Each number is 50 + 12 x the weight over its row's rms, rounded and kept within 0 to 99. Layers, rows and columns count from 0. The size before them is the row's rms in percent of the matrix's.

# layer 6 MLP down (transposed), 512x128, rms 0.133, rows 35-89, columns 64-127
102:54 46 54 64 59 75 59 55 47 57 42 48 48 50 65 45 77 60 57 49 45 45 40 21 55 58 50 56 41 36 62 68 28 49 51 62 39 61 48 64 51 36 68 33 37 36 72 40 41 37 41 46 47 52 60 64 41 52 44 58 65 53 30 62
103:51 54 38 76 62 60 58 73 38 61 38 41 48 40 41 48 61 38 40 59 53 66 77 55 59 38 43 30 61 49 25 51 58 54 62 57 54 51 56 41 37 37 56 69 38 67 48 58 60 32 41 62 29 43 40 74 68 53 56 43 20 35 19 42
098:59 41 50 50 44 49 53 54 42 41 50 55 39 53 62 35 68 47 69 50 21 56 57 68 33 40 75 46 50 56 58 63 36 45 49 47 31 48 49 56 45 50 64 35 58 65 86 47 72 18 59 42 55 51 54 59 41 46 74 46 33 65 57 68
105:48 51 49 50 46 62 48 33 37 58 40 24 53 41 56 57 51 50 79 44 60 43 61 35 78 58 47 61 21 47 50 36 50 41 55 47 38 60 50 63 32 60 37 75 37 39 43 46 57 55 62 48 53 42 81 34 39 30 60 54 49 43 68 37
090:51 36 37 57 71 48 54 61 38 65 41 37 45 55 70 40 46 66 60 29 50 25 50 59 54 32 41 44 67 48 42 53 29 28 64 59 47 33 60 54 46 20 39 28 48 38 47 60 48 08 60 46 59 58 43 64 59 69 65 22 54 44 43 41
098:53 47 57 59 46 43 64 73 49 20 73 58 37 36 44 38 56 67 69 49 34 51 60 52 59 49 47 60 51 23 69 59 44 47 30 59 34 56 42 38 43 35 48 51 75 51 41 43 41 51 51 52 54 33 55 55 35 57 47 28 56 60 21 41
114:48 32 42 54 61 61 43 44 56 49 56 50 42 41 41 32 65 57 43 41 42 67 74 47 65 79 35 42 65 57 37 45 48 51 40 44 61 30 54 76 51 47 58 58 57 71 30 62 73 54 41 66 41 61 52 59 22 55 56 62 33 27 61 61
094:56 57 35 41 32 43 37 61 41 59 55 61 45 40 40 41 63 47 26 49 57 36 38 30 59 50 67 53 61 58 67 47 26 41 43 50 54 62 50 39 58 36 70 46 58 64 67 33 47 47 25 61 55 45 54 18 57 54 53 40 43 40 47 48
092:33 47 38 46 49 57 47 72 40 48 69 28 56 35 64 47 60 49 55 37 40 59 46 53 39 50 64 56 51 57 54 60 22 54 39 66 48 71 41 25 50 41 34 38 45 44 79 49 61 53 62 45 53 46 30 66 64 50 56 49 32 50 47 56
091:39 36 57 38 26 57 35 55 49 50 49 39 71 52 54 49 57 60 41 65 67 37 32 40 50 54 56 52 57 55 46 52 48 32 58 53 47 37 75 54 46 54 45 70 26 62 40 43 45 43 38 50 46 67 69 78 42 28 56 63 36 25 14 50
098:36 49 31 57 54 57 56 60 64 52 71 45 63 52 56 41 59 47 56 68 59 29 38 49 49 55 63 33 64 37 57 42 46 49 33 49 70 43 65 27 49 35 63 49 43 57 69 56 36 50 31 56 82 60 58 69 72 45 58 51 61 38 58 43
102:36 48 32 42 51 60 38 34 50 37 57 62 75 57 51 19 54 55 68 28 60 47 60 40 54 39 32 42 50 46 67 57 66 39 48 66 42 42 27 51 38 49 72 48 58 54 52 34 50 76 33 47 37 59 51 55 67 44 51 36 45 43 49 44
094:37 34 22 43 46 44 47 45 63 39 35 51 36 31 61 44 69 64 52 47 49 41 32 57 68 44 63 51 39 57 59 39 53 59 70 43 58 65 52 60 64 40 31 50 41 61 57 44 58 39 59 69 46 46 51 50 46 60 41 54 35 54 68 32
093:39 47 45 61 48 69 58 48 49 46 33 45 48 67 51 39 31 41 36 60 66 41 52 51 58 32 40 54 55 49 45 64 52 38 54 49 37 56 51 45 31 29 37 49 46 38 55 53 76 38 41 57 38 45 55 59 42 62 61 40 62 46 29 74
106:55 44 45 38 77 31 44 48 55 55 64 41 58 67 42 36 41 61 42 54 63 19 46 65 48 44 31 34 24 44 61 46 47 49 34 71 67 50 37 37 57 47 67 43 51 55 48 50 63 49 69 52 55 57 59 47 50 65 44 36 48 68 47 51
104:58 41 43 41 62 54 33 54 32 52 48 52 49 64 59 74 64 49 39 65 44 26 64 48 62 41 42 22 47 53 58 43 60 38 49 59 32 54 53 45 28 57 56 34 49 52 55 51 35 33 33 44 44 51 56 48 51 48 49 72 58 45 57 31
096:51 64 40 58 55 53 62 59 57 43 48 44 64 40 58 52 33 46 32 66 40 51 68 47 42 54 48 34 76 39 40 73 58 39 37 38 37 77 68 59 58 33 61 60 81 58 54 63 56 44 59 45 55 28 52 54 43 46 26 50 59 57 33 41
107:37 48 77 63 65 66 41 45 34 65 36 47 42 31 49 52 52 62 54 54 57 63 22 54 59 65 30 49 35 57 64 65 59 61 64 49 55 56 49 57 55 52 59 42 56 38 59 53 47 34 60 69 54 57 61 48 53 39 62 55 43 40 53 51
091:57 54 63 32 34 52 61 46 38 58 63 60 27 60 62 27 47 46 64 31 42 64 45 43 54 27 30 43 47 45 62 34 51 47 50 60 24 50 50 52 42 54 67 63 42 67 56 28 59 35 27 63 58 54 67 61 20 51 69 47 53 59 33 72
099:37 53 74 52 50 58 46 49 46 69 44 42 31 52 53 48 49 41 42 38 45 62 65 62 58 40 75 43 51 33 58 59 58 55 52 46 82 28 50 58 39 35 49 46 51 47 45 33 44 55 30 49 45 45 47 37 27 45 79 53 54 52 54 48
112:52 36 38 51 55 28 64 45 57 65 55 41 49 71 69 44 34 70 48 51 58 60 36 42 42 42 64 32 57 71 57 51 54 50 48 39 37 34 55 58 37 42 46 32 48 60 63 28 49 62 39 43 55 57 51 67 33 33 42 35 43 58 41 55
095:65 71 47 54 61 50 47 39 31 38 55 49 71 30 45 47 43 48 51 50 30 64 62 48 45 41 46 64 31 54 52 56 47 46 47 53 37 48 34 75 50 54 24 56 55 30 68 37 55 53 47 29 40 39 29 52 49 55 59 21 38 51 50 36
105:53 51 62 20 53 25 33 52 67 43 69 51 42 41 62 27 36 59 44 54 60 68 60 45 39 33 43 60 47 44 57 42 66 31 71 48 55 52 37 44 53 40 51 56 48 54 78 55 59 50 63 58 52 35 45 63 39 47 39 42 57 60 28 62
103:72 65 50 37 25 53 60 42 40 34 43 44 52 70 45 44 35 33 50 46 48 29 46 64 52 62 53 55 59 38 38 50 52 50 50 57 53 45 67 66 40 68 48 40 52 33 59 52 36 56 53 72 48 47 60 39 62 39 53 40 47 69 72 55
107:59 37 80 47 48 44 63 49 61 55 34 52 48 72 38 53 57 64 61 28 44 52 80 50 45 33 49 62 63 57 64 60 58 54 60 64 43 59 39 49 27 58 34 44 50 49 49 32 71 52 48 49 60 30 56 43 49 53 54 43 61 93 48 46
101:56 20 65 61 38 36 49 45 52 48 53 34 47 48 66 63 57 49 37 37 33 57 46 55 51 52 55 34 69 48 58 38 53 40 52 80 47 56 55 53 48 39 38 77 46 64 37 50 42 43 41 44 29 58 68 57 41 50 48 42 65 52 44 50
100:38 61 72 58 59 89 49 35 59 55 42 31 36 55 48 55 58 54 49 50 46 23 53 27 57 55 60 72 51 52 35 56 50 50 35 57 35 38 53 42 76 51 56 42 54 43 56 70 52 47 50 48 33 52 36 49 28 22 48 41 53 35 70 46
103:47 69 55 68 47 36 45 38 32 56 64 61 48 34 28 59 48 58 31 73 31 70 46 63 39 22 43 39 50 59 53 64 68 60 37 36 37 75 51 52 70 53 51 37 57 57 48 31 40 56 42 56 38 51 51 42 52 50 39 46 32 57 48 40
103:70 40 57 51 53 53 41 12 37 53 70 39 55 35 80 37 54 49 38 40 46 50 48 62 49 74 45 44 44 54 55 35 51 57 58 56 33 32 60 57 47 43 25 71 37 60 53 45 31 40 28 46 61 51 32 38 64 38 34 47 64 46 55 57
097:65 43 47 57 34 29 61 40 54 67 61 46 54 48 41 52 67 48 71 59 56 40 46 55 34 48 44 53 55 69 32 54 67 43 40 65 64 59 41 43 64 62 58 34 44 70 58 46 24 41 24 62 48 46 61 45 70 54 31 52 41 43 46 66
094:34 46 66 62 32 47 70 49 66 50 42 44 44 70 37 46 45 59 66 58 50 46 52 47 50 44 52 43 56 43 42 70 58 34 60 55 51 56 79 59 58 45 51 28 32 48 62 67 44 31 41 77 28 31 46 53 85 36 51 40 55 56 80 58
103:49 67 47 63 57 45 37 24 36 49 24 59 32 49 49 63 69 42 57 20 34 47 57 67 48 54 51 65 46 47 60 38 43 70 51 71 62 59 48 46 49 47 58 43 66 49 50 59 40 57 51 53 62 49 61 39 45 38 39 50 59 76 57 43
093:46 41 53 45 39 54 44 46 31 42 45 64 58 42 48 73 59 58 36 42 29 56 21 45 61 66 40 59 69 68 63 38 51 42 46 38 50 32 39 61 59 43 35 46 50 56 82 52 31 51 54 55 57 63 61 37 43 32 79 51 58 55 58 53
107:36 42 55 55 55 64 38 45 73 46 44 32 70 67 35 50 60 39 76 37 52 65 52 53 48 18 48 39 51 54 48 45 38 81 39 60 60 48 65 46 58 42 43 42 56 43 59 61 48 35 40 51 54 41 53 56 43 56 40 58 52 37 40 57
104:54 52 47 35 49 43 34 45 39 62 50 58 34 47 70 36 57 44 55 24 51 57 52 36 42 51 38 55 51 40 37 48 46 49 75 32 47 50 49 42 46 70 52 63 48 65 57 34 58 64 51 58 68 20 40 53 56 60 30 66 44 48 54 66
088:70 45 22 45 44 25 51 34 49 28 62 65 51 43 49 37 47 56 67 48 54 40 45 55 52 54 62 54 50 55 45 66 57 39 72 66 50 65 34 67 33 55 33 72 66 24 55 56 73 43 36 44 71 53 47 58 58 35 51 52 56 48 44 47
095:34 53 46 60 45 39 49 50 32 41 70 66 59 60 50 58 68 61 45 82 33 49 34 32 54 48 45 39 71 78 19 58 57 68 60 50 47 56 52 50 33 67 58 57 53 22 48 31 49 56 55 61 43 46 54 62 45 31 50 43 52 25 42 42
098:59 57 50 44 60 61 54 58 48 35 74 61 41 51 57 52 58 47 53 43 63 42 43 42 61 16 50 59 53 69 71 53 54 62 28 51 42 53 56 52 43 32 49 50 68 45 68 35 38 22 40 68 49 39 68 48 70 50 53 51 51 58 33 51
103:53 59 44 58 37 60 53 58 44 49 48 57 18 37 61 57 27 48 36 68 51 41 74 46 53 46 49 67 60 48 61 68 69 53 54 45 41 28 37 42 44 47 40 70 53 55 51 42 48 33 59 49 58 42 49 47 60 48 49 26 57 40 54 53
095:37 45 66 52 59 45 54 46 58 46 38 63 62 52 42 43 39 43 40 51 68 63 61 44 44 71 44 61 59 40 47 50 62 43 46 39 34 67 60 47 67 21 68 59 42 38 43 52 41 46 58 57 32 25 40 58 46 38 30 58 29 41 45 36
093:63 62 26 54 67 39 66 53 44 54 63 23 30 56 49 35 69 68 57 51 46 52 43 53 79 58 71 57 49 51 44 44 54 44 65 59 30 64 53 52 65 48 50 51 51 40 38 61 45 38 42 43 63 42 52 50 51 35 50 61 61 58 30 52
105:40 72 40 40 62 56 45 43 48 34 57 58 58 67 49 51 75 52 47 77 40 30 48 40 46 62 48 31 50 59 39 23 40 52 50 41 48 35 45 35 67 41 68 45 46 45 50 56 49 62 61 51 61 39 37 37 28 33 45 54 33 48 42 54
105:55 44 51 34 40 54 50 48 38 41 12 35 64 65 33 74 27 50 60 50 50 39 40 57 65 44 34 60 68 37 34 28 67 39 40 53 45 62 66 51 38 41 47 57 60 54 45 23 55 42 40 76 64 44 62 49 52 52 78 58 52 48 35 59
097:72 35 39 31 48 50 32 49 63 53 50 31 51 41 34 43 39 61 53 41 39 51 54 41 41 47 64 71 46 37 66 52 57 48 45 47 65 56 52 64 36 35 39 63 76 45 59 40 71 51 21 56 40 55 43 70 55 43 51 59 33 43 30 43
095:46 48 42 37 41 59 57 61 39 53 67 51 57 58 59 47 40 65 56 47 19 63 53 30 58 45 42 50 48 50 59 59 78 52 52 70 42 64 49 66 53 59 48 67 54 37 53 63 16 54 40 43 36 41 60 50 44 68 53 28 57 65 31 58
094:44 38 62 50 29 51 55 42 66 35 49 58 49 58 51 52 61 48 54 46 51 81 54 32 51 63 41 62 53 58 36 45 41 20 51 50 72 60 47 39 56 41 43 30 70 64 51 63 39 65 53 53 49 39 49 57 46 46 41 47 55 28 43 56
098:64 37 55 47 55 40 36 48 60 54 54 49 49 55 43 44 59 48 69 43 54 43 22 34 53 53 51 57 56 54 66 54 41 23 42 72 48 60 63 57 57 44 35 54 48 39 55 33 58 60 53 46 60 46 40 71 64 47 33 75 29 78 37 44
092:50 44 61 53 40 49 44 69 60 69 39 58 52 50 14 52 71 54 58 70 49 43 66 50 45 67 67 54 44 28 46 59 34 44 64 44 33 37 30 29 64 40 69 37 59 43 57 52 54 53 44 75 49 40 51 50 36 48 63 51 37 56 67 43
093:69 44 49 49 74 53 36 63 38 37 43 31 38 60 30 38 47 57 62 74 65 55 75 45 33 43 42 48 61 55 49 33 59 49 35 63 65 43 59 44 40 31 83 79 51 67 46 42 43 57 47 63 56 32 41 41 55 52 57 52 50 46 43 50
095:53 59 36 32 56 47 75 29 56 47 55 40 46 47 62 46 46 72 53 51 35 59 44 59 49 43 63 62 54 52 49 62 51 48 46 65 49 62 36 60 44 61 41 50 43 37 42 59 48 37 50 38 61 43 65 41 45 52 72 49 40 45 48 36
088:50 75 43 26 59 48 57 54 38 26 36 66 50 57 64 42 59 55 40 61 63 67 46 69 65 42 68 52 60 63 42 43 46 69 66 25 52 54 50 42 49 46 39 37 40 75 64 51 41 50 64 65 35 46 65 32 52 52 59 51 53 47 64 43
093:61 67 33 44 56 56 43 73 36 41 65 35 47 23 50 29 37 61 52 37 50 52 32 50 57 63 55 57 48 55 28 64 47 42 42 57 51 55 47 62 39 63 44 67 52 45 48 50 43 43 47 56 38 41 60 50 64 63 42 48 54 35 50 47
102:56 54 59 47 64 47 35 68 49 53 57 56 67 42 67 60 45 45 58 67 47 53 43 78 69 31 36 62 61 64 74 53 52 70 42 50 72 35 56 43 65 48 52 47 50 52 52 47 39 62 41 45 24 40 62 66 26 48 35 42 56 63 70 42
097:42 63 63 43 66 62 44 59 63 33 56 57 55 52 66 55 78 60 36 53 46 39 42 49 38 60 71 59 58 47 43 75 35 45 33 48 62 47 42 50 68 48 69 53 47 58 30 48 31 51 42 60 54 43 42 61 42 49 46 63 44 57 28 60
094:45 38 58 50 77 47 38 45 30 71 60 38 45 25 40 59 42 46 53 63 54 23 58 62 77 26 61 46 52 58 53 45 39 33 58 75 51 63 44 56 37 56 54 47 36 57 63 44 39 30 88 61 49 57 61 51 46 34 71 36 51 47 48 40
# layer 6 MLP up, 512x128, rms 0.101, rows 36-89, columns 64-127
096:50 54 53 35 50 28 53 54 50 60 26 60 22 52 58 51 20 46 53 35 60 56 31 47 60 45 41 35 54 48 46 56 58 61 65 57 53 50 48 57 50 71 66 57 72 30 28 47 47 51 48 45 74 56 64 55 74 35 48 44 43 36 73 54
095:55 48 61 56 46 68 34 26 64 57 41 47 62 45 56 27 45 44 43 44 61 52 38 48 42 56 46 61 60 49 40 38 33 27 68 47 60 37 53 46 51 40 26 62 32 34 41 47 54 65 51 44 54 45 38 57 39 55 46 64 81 77 60 66
102:63 48 59 62 49 60 67 32 66 21 77 58 52 31 29 64 39 59 53 37 57 34 61 51 47 68 38 31 42 48 43 42 56 47 34 67 59 35 40 45 49 46 26 46 57 39 48 33 57 72 46 55 42 50 61 55 41 66 63 60 56 50 40 41
096:61 49 36 50 31 47 66 47 35 51 47 63 51 50 42 49 35 44 32 60 63 66 61 52 56 49 47 52 73 46 40 51 59 67 52 68 43 67 48 39 44 50 46 32 72 54 31 58 66 48 32 49 51 30 59 57 67 38 53 61 48 55 42 61
099:56 55 32 40 42 54 40 54 60 59 37 58 59 38 72 55 51 56 61 69 70 53 37 45 30 42 75 36 46 51 32 59 46 51 56 47 37 60 63 64 53 57 42 42 59 36 33 56 77 51 47 60 66 48 44 39 61 37 53 56 49 31 41 50
114:45 33 44 63 34 44 49 41 55 49 67 73 39 58 38 66 49 54 32 74 49 33 30 65 46 46 44 48 47 29 49 47 63 69 41 66 62 42 42 37 58 43 44 59 60 54 24 74 34 53 51 78 63 56 61 71 60 38 35 55 55 62 33 63
095:49 36 61 40 58 52 66 51 33 66 51 42 84 46 30 64 62 31 62 54 46 46 56 60 44 37 49 68 64 35 57 57 54 40 61 60 47 56 55 55 46 50 48 48 51 50 37 53 35 48 45 52 36 42 55 34 52 33 36 58 40 48 65 30
092:70 34 47 39 57 37 48 41 47 43 42 59 33 37 55 60 44 46 49 60 47 48 49 47 49 46 46 52 49 52 42 53 55 64 66 23 47 40 58 71 27 61 56 56 47 35 46 51 39 52 56 47 35 55 49 70 51 42 38 56 79 37 52 56
096:38 43 47 32 34 28 45 51 43 73 47 68 46 53 54 53 38 63 65 32 50 50 35 67 54 60 48 64 38 36 48 53 47 57 49 81 46 42 42 29 49 51 49 52 77 50 58 62 52 46 54 21 60 55 54 48 28 63 49 45 61 64 76 21
102:57 40 63 54 46 63 43 47 54 59 35 54 36 53 45 65 16 73 38 42 57 64 50 74 62 52 42 43 45 54 73 51 33 67 54 51 27 56 70 53 66 62 47 29 56 52 41 48 61 48 65 54 32 27 54 40 45 63 19 50 57 59 67 28
097:57 50 61 79 49 45 36 66 62 52 35 39 52 40 68 48 45 64 49 63 52 77 59 65 43 52 49 40 35 50 37 69 52 39 50 69 53 66 74 58 58 65 36 66 26 41 43 70 46 50 55 79 65 49 54 53 54 62 43 40 56 46 27 54
085:61 72 45 48 59 53 77 53 50 43 57 65 75 73 36 49 47 52 39 54 42 75 56 41 54 48 43 53 48 38 26 51 55 63 38 61 33 46 42 40 33 59 45 46 48 41 51 69 25 61 64 42 46 38 41 58 49 37 62 43 42 44 58 52
104:58 39 47 27 41 74 33 61 48 70 41 58 49 60 52 62 47 44 65 52 44 52 48 34 49 67 52 71 48 38 44 81 49 45 51 38 46 32 51 26 37 40 42 47 44 46 33 53 54 54 59 52 56 47 48 37 71 39 55 40 66 49 58 53
102:50 63 50 39 47 66 57 61 55 38 62 44 62 37 43 54 59 61 55 36 31 49 34 58 63 44 49 55 68 68 37 52 60 57 40 23 71 54 32 60 55 45 59 59 55 46 26 58 17 52 34 52 52 52 47 27 51 52 47 64 43 29 61 41
108:67 32 51 30 49 50 68 44 49 55 46 42 67 57 42 31 60 58 55 45 39 24 43 51 50 53 24 47 64 25 59 48 60 49 55 50 60 33 37 51 55 50 60 38 53 35 42 31 39 69 49 61 48 70 54 35 55 59 54 61 63 44 39 58
097:48 51 50 38 44 17 40 58 40 57 50 19 66 62 40 44 38 67 64 57 43 61 49 58 54 71 61 62 49 74 44 32 52 42 52 39 37 49 68 41 54 60 48 51 53 38 35 58 37 54 38 65 52 47 58 25 49 27 52 46 67 57 55 36
105:53 44 43 51 31 54 46 52 40 44 48 51 29 41 47 65 40 54 42 19 75 42 55 57 66 60 54 46 36 32 74 43 47 49 37 46 56 49 24 30 49 67 43 51 39 46 30 50 53 58 52 74 60 56 68 70 62 84 49 48 51 59 55 54
097:21 36 52 65 77 73 48 62 66 68 23 46 68 52 39 52 36 49 62 68 60 59 31 40 58 43 48 60 45 65 37 46 70 58 45 44 50 47 56 47 39 61 36 51 39 50 43 68 40 57 55 34 53 52 38 64 62 36 53 61 51 38 43 49
101:63 66 54 57 56 63 57 47 48 49 60 48 56 68 53 59 46 64 66 36 53 47 67 26 51 31 62 48 39 53 48 40 76 40 50 65 48 40 64 46 48 46 30 46 57 58 67 36 38 58 66 45 53 42 41 45 29 29 44 35 16 50 43 43
108:43 55 32 71 53 45 53 47 54 76 56 50 53 60 36 42 49 50 45 42 50 57 45 58 42 52 58 32 69 59 66 30 75 47 60 67 34 43 60 59 28 40 59 39 45 63 55 45 54 46 38 60 71 66 43 60 29 48 21 60 53 63 58 57
094:61 33 52 60 70 57 47 34 57 38 49 39 52 60 39 27 46 44 56 39 53 56 49 59 45 54 28 42 48 47 51 58 59 53 67 61 39 30 64 25 34 55 71 74 26 41 40 50 36 43 59 49 47 58 50 55 55 47 61 67 45 59 36 61
097:65 68 34 54 53 57 28 59 48 47 39 51 36 45 50 48 39 44 68 52 61 74 42 50 55 52 42 43 51 58 53 31 29 42 38 47 50 51 84 60 45 42 51 59 51 44 33 47 56 63 70 61 52 59 35 53 42 50 47 54 60 50 64 35
100:36 72 51 51 61 65 66 60 47 48 51 67 46 63 58 43 68 47 67 36 58 42 36 46 28 43 46 41 42 70 64 41 41 49 45 53 65 50 37 44 47 67 58 47 54 41 58 65 45 31 36 55 49 52 44 68 43 49 50 77 53 19 58 65
101:67 61 39 41 89 36 72 50 54 45 56 48 33 51 29 67 41 50 49 62 54 63 19 54 53 63 67 47 44 52 38 65 56 62 47 47 53 35 46 29 67 67 46 47 43 61 43 43 36 50 60 30 46 44 60 26 46 28 53 67 44 38 46 73
097:41 73 59 44 41 61 61 42 43 32 71 56 51 61 47 55 45 65 42 49 71 42 33 33 66 44 43 60 52 72 43 58 39 35 53 44 45 46 65 60 66 43 61 22 48 45 66 45 60 50 53 77 53 51 37 45 32 44 41 54 23 62 54 69
100:49 51 44 57 83 62 32 68 57 37 53 33 53 55 57 57 22 44 58 32 49 54 51 62 55 49 50 42 73 45 50 59 61 42 57 75 58 65 52 41 64 53 46 41 49 43 52 43 52 47 41 60 27 65 35 65 61 41 49 33 54 51 54 66
104:53 37 55 22 38 47 55 48 65 46 34 48 53 69 60 37 59 58 41 61 34 55 34 47 47 61 34 54 46 46 33 67 52 40 45 62 68 41 50 53 51 64 74 30 40 40 47 48 41 61 41 66 55 38 51 40 37 32 74 76 26 42 47 56
106:51 70 42 51 40 63 53 27 59 52 58 60 41 26 55 57 30 39 28 60 50 61 48 45 58 55 45 53 69 68 38 48 30 67 55 58 52 52 50 30 49 39 51 63 45 51 43 29 54 74 51 43 56 29 34 35 48 69 46 44 58 49 46 48
093:46 66 70 45 64 64 30 56 54 50 50 63 45 62 40 59 36 52 42 59 62 60 58 57 40 49 60 39 36 50 58 45 41 47 57 57 60 68 50 49 47 40 41 41 58 38 29 47 75 46 52 44 46 65 55 45 60 69 53 57 25 85 50 41
095:63 56 32 49 61 63 46 59 61 34 47 55 39 38 45 42 60 45 46 56 54 41 59 64 69 80 41 67 42 48 44 35 38 47 63 64 37 58 49 63 44 48 46 55 48 60 43 38 46 55 31 52 47 66 42 64 50 19 65 51 32 65 48 25
106:67 51 69 42 53 45 43 62 52 55 46 52 67 34 39 56 51 51 45 51 81 49 37 33 53 16 63 40 32 56 36 53 50 37 55 48 74 47 39 51 45 69 32 52 58 43 54 50 70 43 25 58 41 54 45 45 43 64 43 45 24 43 62 41
096:49 38 61 26 52 44 62 55 65 53 60 46 44 57 76 51 35 72 45 24 50 47 61 49 37 44 65 44 52 36 40 39 60 40 18 47 69 64 48 29 31 37 71 47 46 45 39 60 63 68 62 40 53 38 70 76 46 38 40 77 44 60 71 49
105:50 46 60 70 29 62 54 34 70 65 54 30 50 70 50 47 60 36 60 33 43 51 62 37 28 49 60 56 47 31 53 41 38 55 60 42 59 45 62 25 41 60 42 19 64 43 42 85 56 46 59 59 60 50 37 58 45 65 55 46 67 51 40 62
101:18 48 48 54 35 61 50 42 40 43 52 48 50 55 40 49 60 32 26 73 55 60 40 31 29 40 42 66 55 17 65 47 51 29 70 37 48 49 46 41 62 51 50 42 53 51 38 47 48 46 34 50 42 52 47 60 58 57 45 49 54 67 35 45
094:59 44 60 51 48 43 66 46 52 80 39 56 62 39 32 61 43 51 56 50 27 47 70 42 48 59 36 42 56 59 59 41 64 61 45 39 65 55 45 43 51 52 65 46 62 44 41 60 49 42 74 60 53 63 71 56 45 52 51 78 49 63 30 63
100:64 35 30 57 65 45 59 60 43 61 36 34 63 54 41 44 40 44 69 50 39 53 54 66 37 49 54 62 53 30 67 42 59 48 69 71 45 42 42 39 53 27 36 46 48 54 40 64 54 46 56 51 53 42 53 53 53 74 54 54 54 58 40 45
098:54 63 40 58 58 44 47 77 56 59 58 43 64 38 54 47 50 39 50 68 67 41 48 53 45 75 38 87 55 40 44 67 45 26 63 75 47 65 47 51 51 37 59 23 62 47 57 54 44 44 64 50 63 48 46 43 70 61 61 69 51 38 62 50
100:28 56 63 41 52 46 49 60 55 40 43 41 71 66 70 54 41 71 29 49 24 35 69 44 48 66 55 45 60 55 83 40 34 60 64 42 65 63 59 49 56 54 45 51 40 23 60 64 52 45 53 53 55 52 52 45 52 50 51 28 40 54 41 49
107:52 42 50 63 54 53 46 50 39 58 60 50 38 55 39 47 48 35 74 28 52 42 48 70 33 72 45 29 46 50 71 45 60 55 60 58 48 49 60 37 74 59 31 43 48 45 65 53 36 38 46 50 58 65 24 31 58 54 72 55 45 40 29 43
100:63 41 72 56 21 41 57 51 61 49 69 52 47 58 59 74 46 55 47 56 42 61 38 46 42 33 46 42 44 37 67 54 48 60 48 44 73 62 32 43 35 65 52 50 47 43 51 54 48 76 60 61 35 36 54 48 47 51 60 28 24 43 57 60
099:42 34 58 52 55 58 34 60 61 40 43 58 37 44 47 64 30 53 46 51 56 60 51 60 26 51 41 44 61 30 43 65 53 52 34 51 36 52 60 42 47 57 57 34 67 51 50 45 51 40 29 61 23 53 82 47 57 38 48 43 79 67 75 45
100:48 40 55 48 44 57 40 58 49 62 56 38 34 45 73 63 47 46 36 53 68 43 14 28 64 40 43 55 25 64 43 76 30 46 57 52 69 51 51 35 47 50 60 38 53 46 44 60 65 57 61 35 34 54 50 58 27 42 31 44 54 44 55 44
100:40 58 54 91 41 44 63 58 54 38 51 47 38 48 65 43 55 58 46 42 57 43 68 72 43 56 48 59 22 50 51 44 69 48 52 46 97 49 52 44 50 51 59 61 37 41 54 33 52 40 67 35 32 45 45 53 49 58 31 62 27 54 42 30
097:42 56 49 57 56 30 47 34 45 41 40 35 37 61 48 50 54 43 66 47 60 56 44 48 45 43 44 70 57 46 47 40 32 52 53 37 52 32 64 31 48 38 55 40 54 56 42 34 74 49 72 59 42 68 30 60 38 58 32 63 41 42 34 46
094:53 51 49 29 55 51 10 42 49 63 62 49 48 57 60 58 48 64 61 38 67 49 52 51 37 54 41 50 28 48 25 36 41 25 62 57 55 58 67 32 52 49 62 61 48 36 39 45 54 38 52 45 66 66 32 52 69 41 40 50 52 41 59 41
104:33 52 40 35 36 57 54 87 35 37 54 63 66 35 44 61 42 51 48 55 48 52 58 58 54 54 46 41 54 50 50 18 50 60 53 49 43 34 43 32 44 48 55 37 55 62 33 60 48 46 60 48 37 53 50 60 58 62 76 46 71 28 45 37
094:58 72 47 52 48 70 73 50 40 46 51 53 52 48 44 43 30 52 35 50 66 65 26 39 36 33 57 37 58 45 47 31 70 61 81 57 51 41 75 64 56 66 27 50 40 43 44 70 41 44 56 40 34 53 47 63 44 28 65 44 52 46 32 68
102:55 35 61 42 57 40 35 65 61 43 35 50 60 56 29 30 36 52 56 51 65 61 64 48 29 61 45 56 42 57 57 39 63 24 53 60 56 61 47 58 57 41 36 58 54 41 39 45 52 69 52 43 52 56 40 38 56 58 42 51 46 59 50 39
095:43 46 48 69 55 74 44 64 58 59 36 74 48 31 48 68 46 61 55 35 65 48 37 60 39 60 47 25 30 74 31 55 57 29 43 37 41 39 48 44 34 43 68 56 45 32 59 62 51 45 52 55 58 41 41 59 63 65 44 52 62 69 55 53
095:39 50 55 61 55 35 56 58 60 26 56 57 48 47 33 63 65 61 66 75 45 26 63 49 34 50 36 54 28 45 48 66 36 46 36 42 56 57 64 31 59 58 40 47 56 50 34 54 46 50 48 65 60 64 26 68 37 50 47 55 47 47 53 48
097:59 48 53 78 67 55 87 35 70 49 37 64 52 57 35 63 63 34 47 48 61 38 44 45 62 38 38 27 55 45 46 64 46 69 45 64 56 51 54 29 59 43 39 51 36 54 55 46 72 85 62 46 60 41 30 34 37 49 48 33 60 66 52 68
103:41 60 46 57 67 45 55 23 57 44 42 48 68 64 57 45 47 37 30 47 48 17 49 68 35 48 38 39 62 46 64 71 66 46 51 51 58 23 58 47 56 71 41 84 47 37 37 75 51 60 55 35 59 59 40 29 55 52 49 48 30 47 47 35
100:51 55 62 66 45 39 50 60 56 66 59 32 53 63 50 35 64 38 45 50 49 36 43 60 75 46 45 56 61 43 38 38 59 40 55 51 43 60 33 37 37 53 19 55 53 41 52 45 64 38 47 67 55 39 53 55 55 45 55 66 43 47 51 51
092:56 51 64 58 42 62 43 38 62 47 47 33 38 30 62 46 54 49 56 58 49 56 61 54 44 43 56 55 66 66 72 37 54 71 44 40 66 42 32 45 38 55 68 67 49 54 43 58 59 41 32 74 38 59 32 41 54 56 56 50 38 60 46 65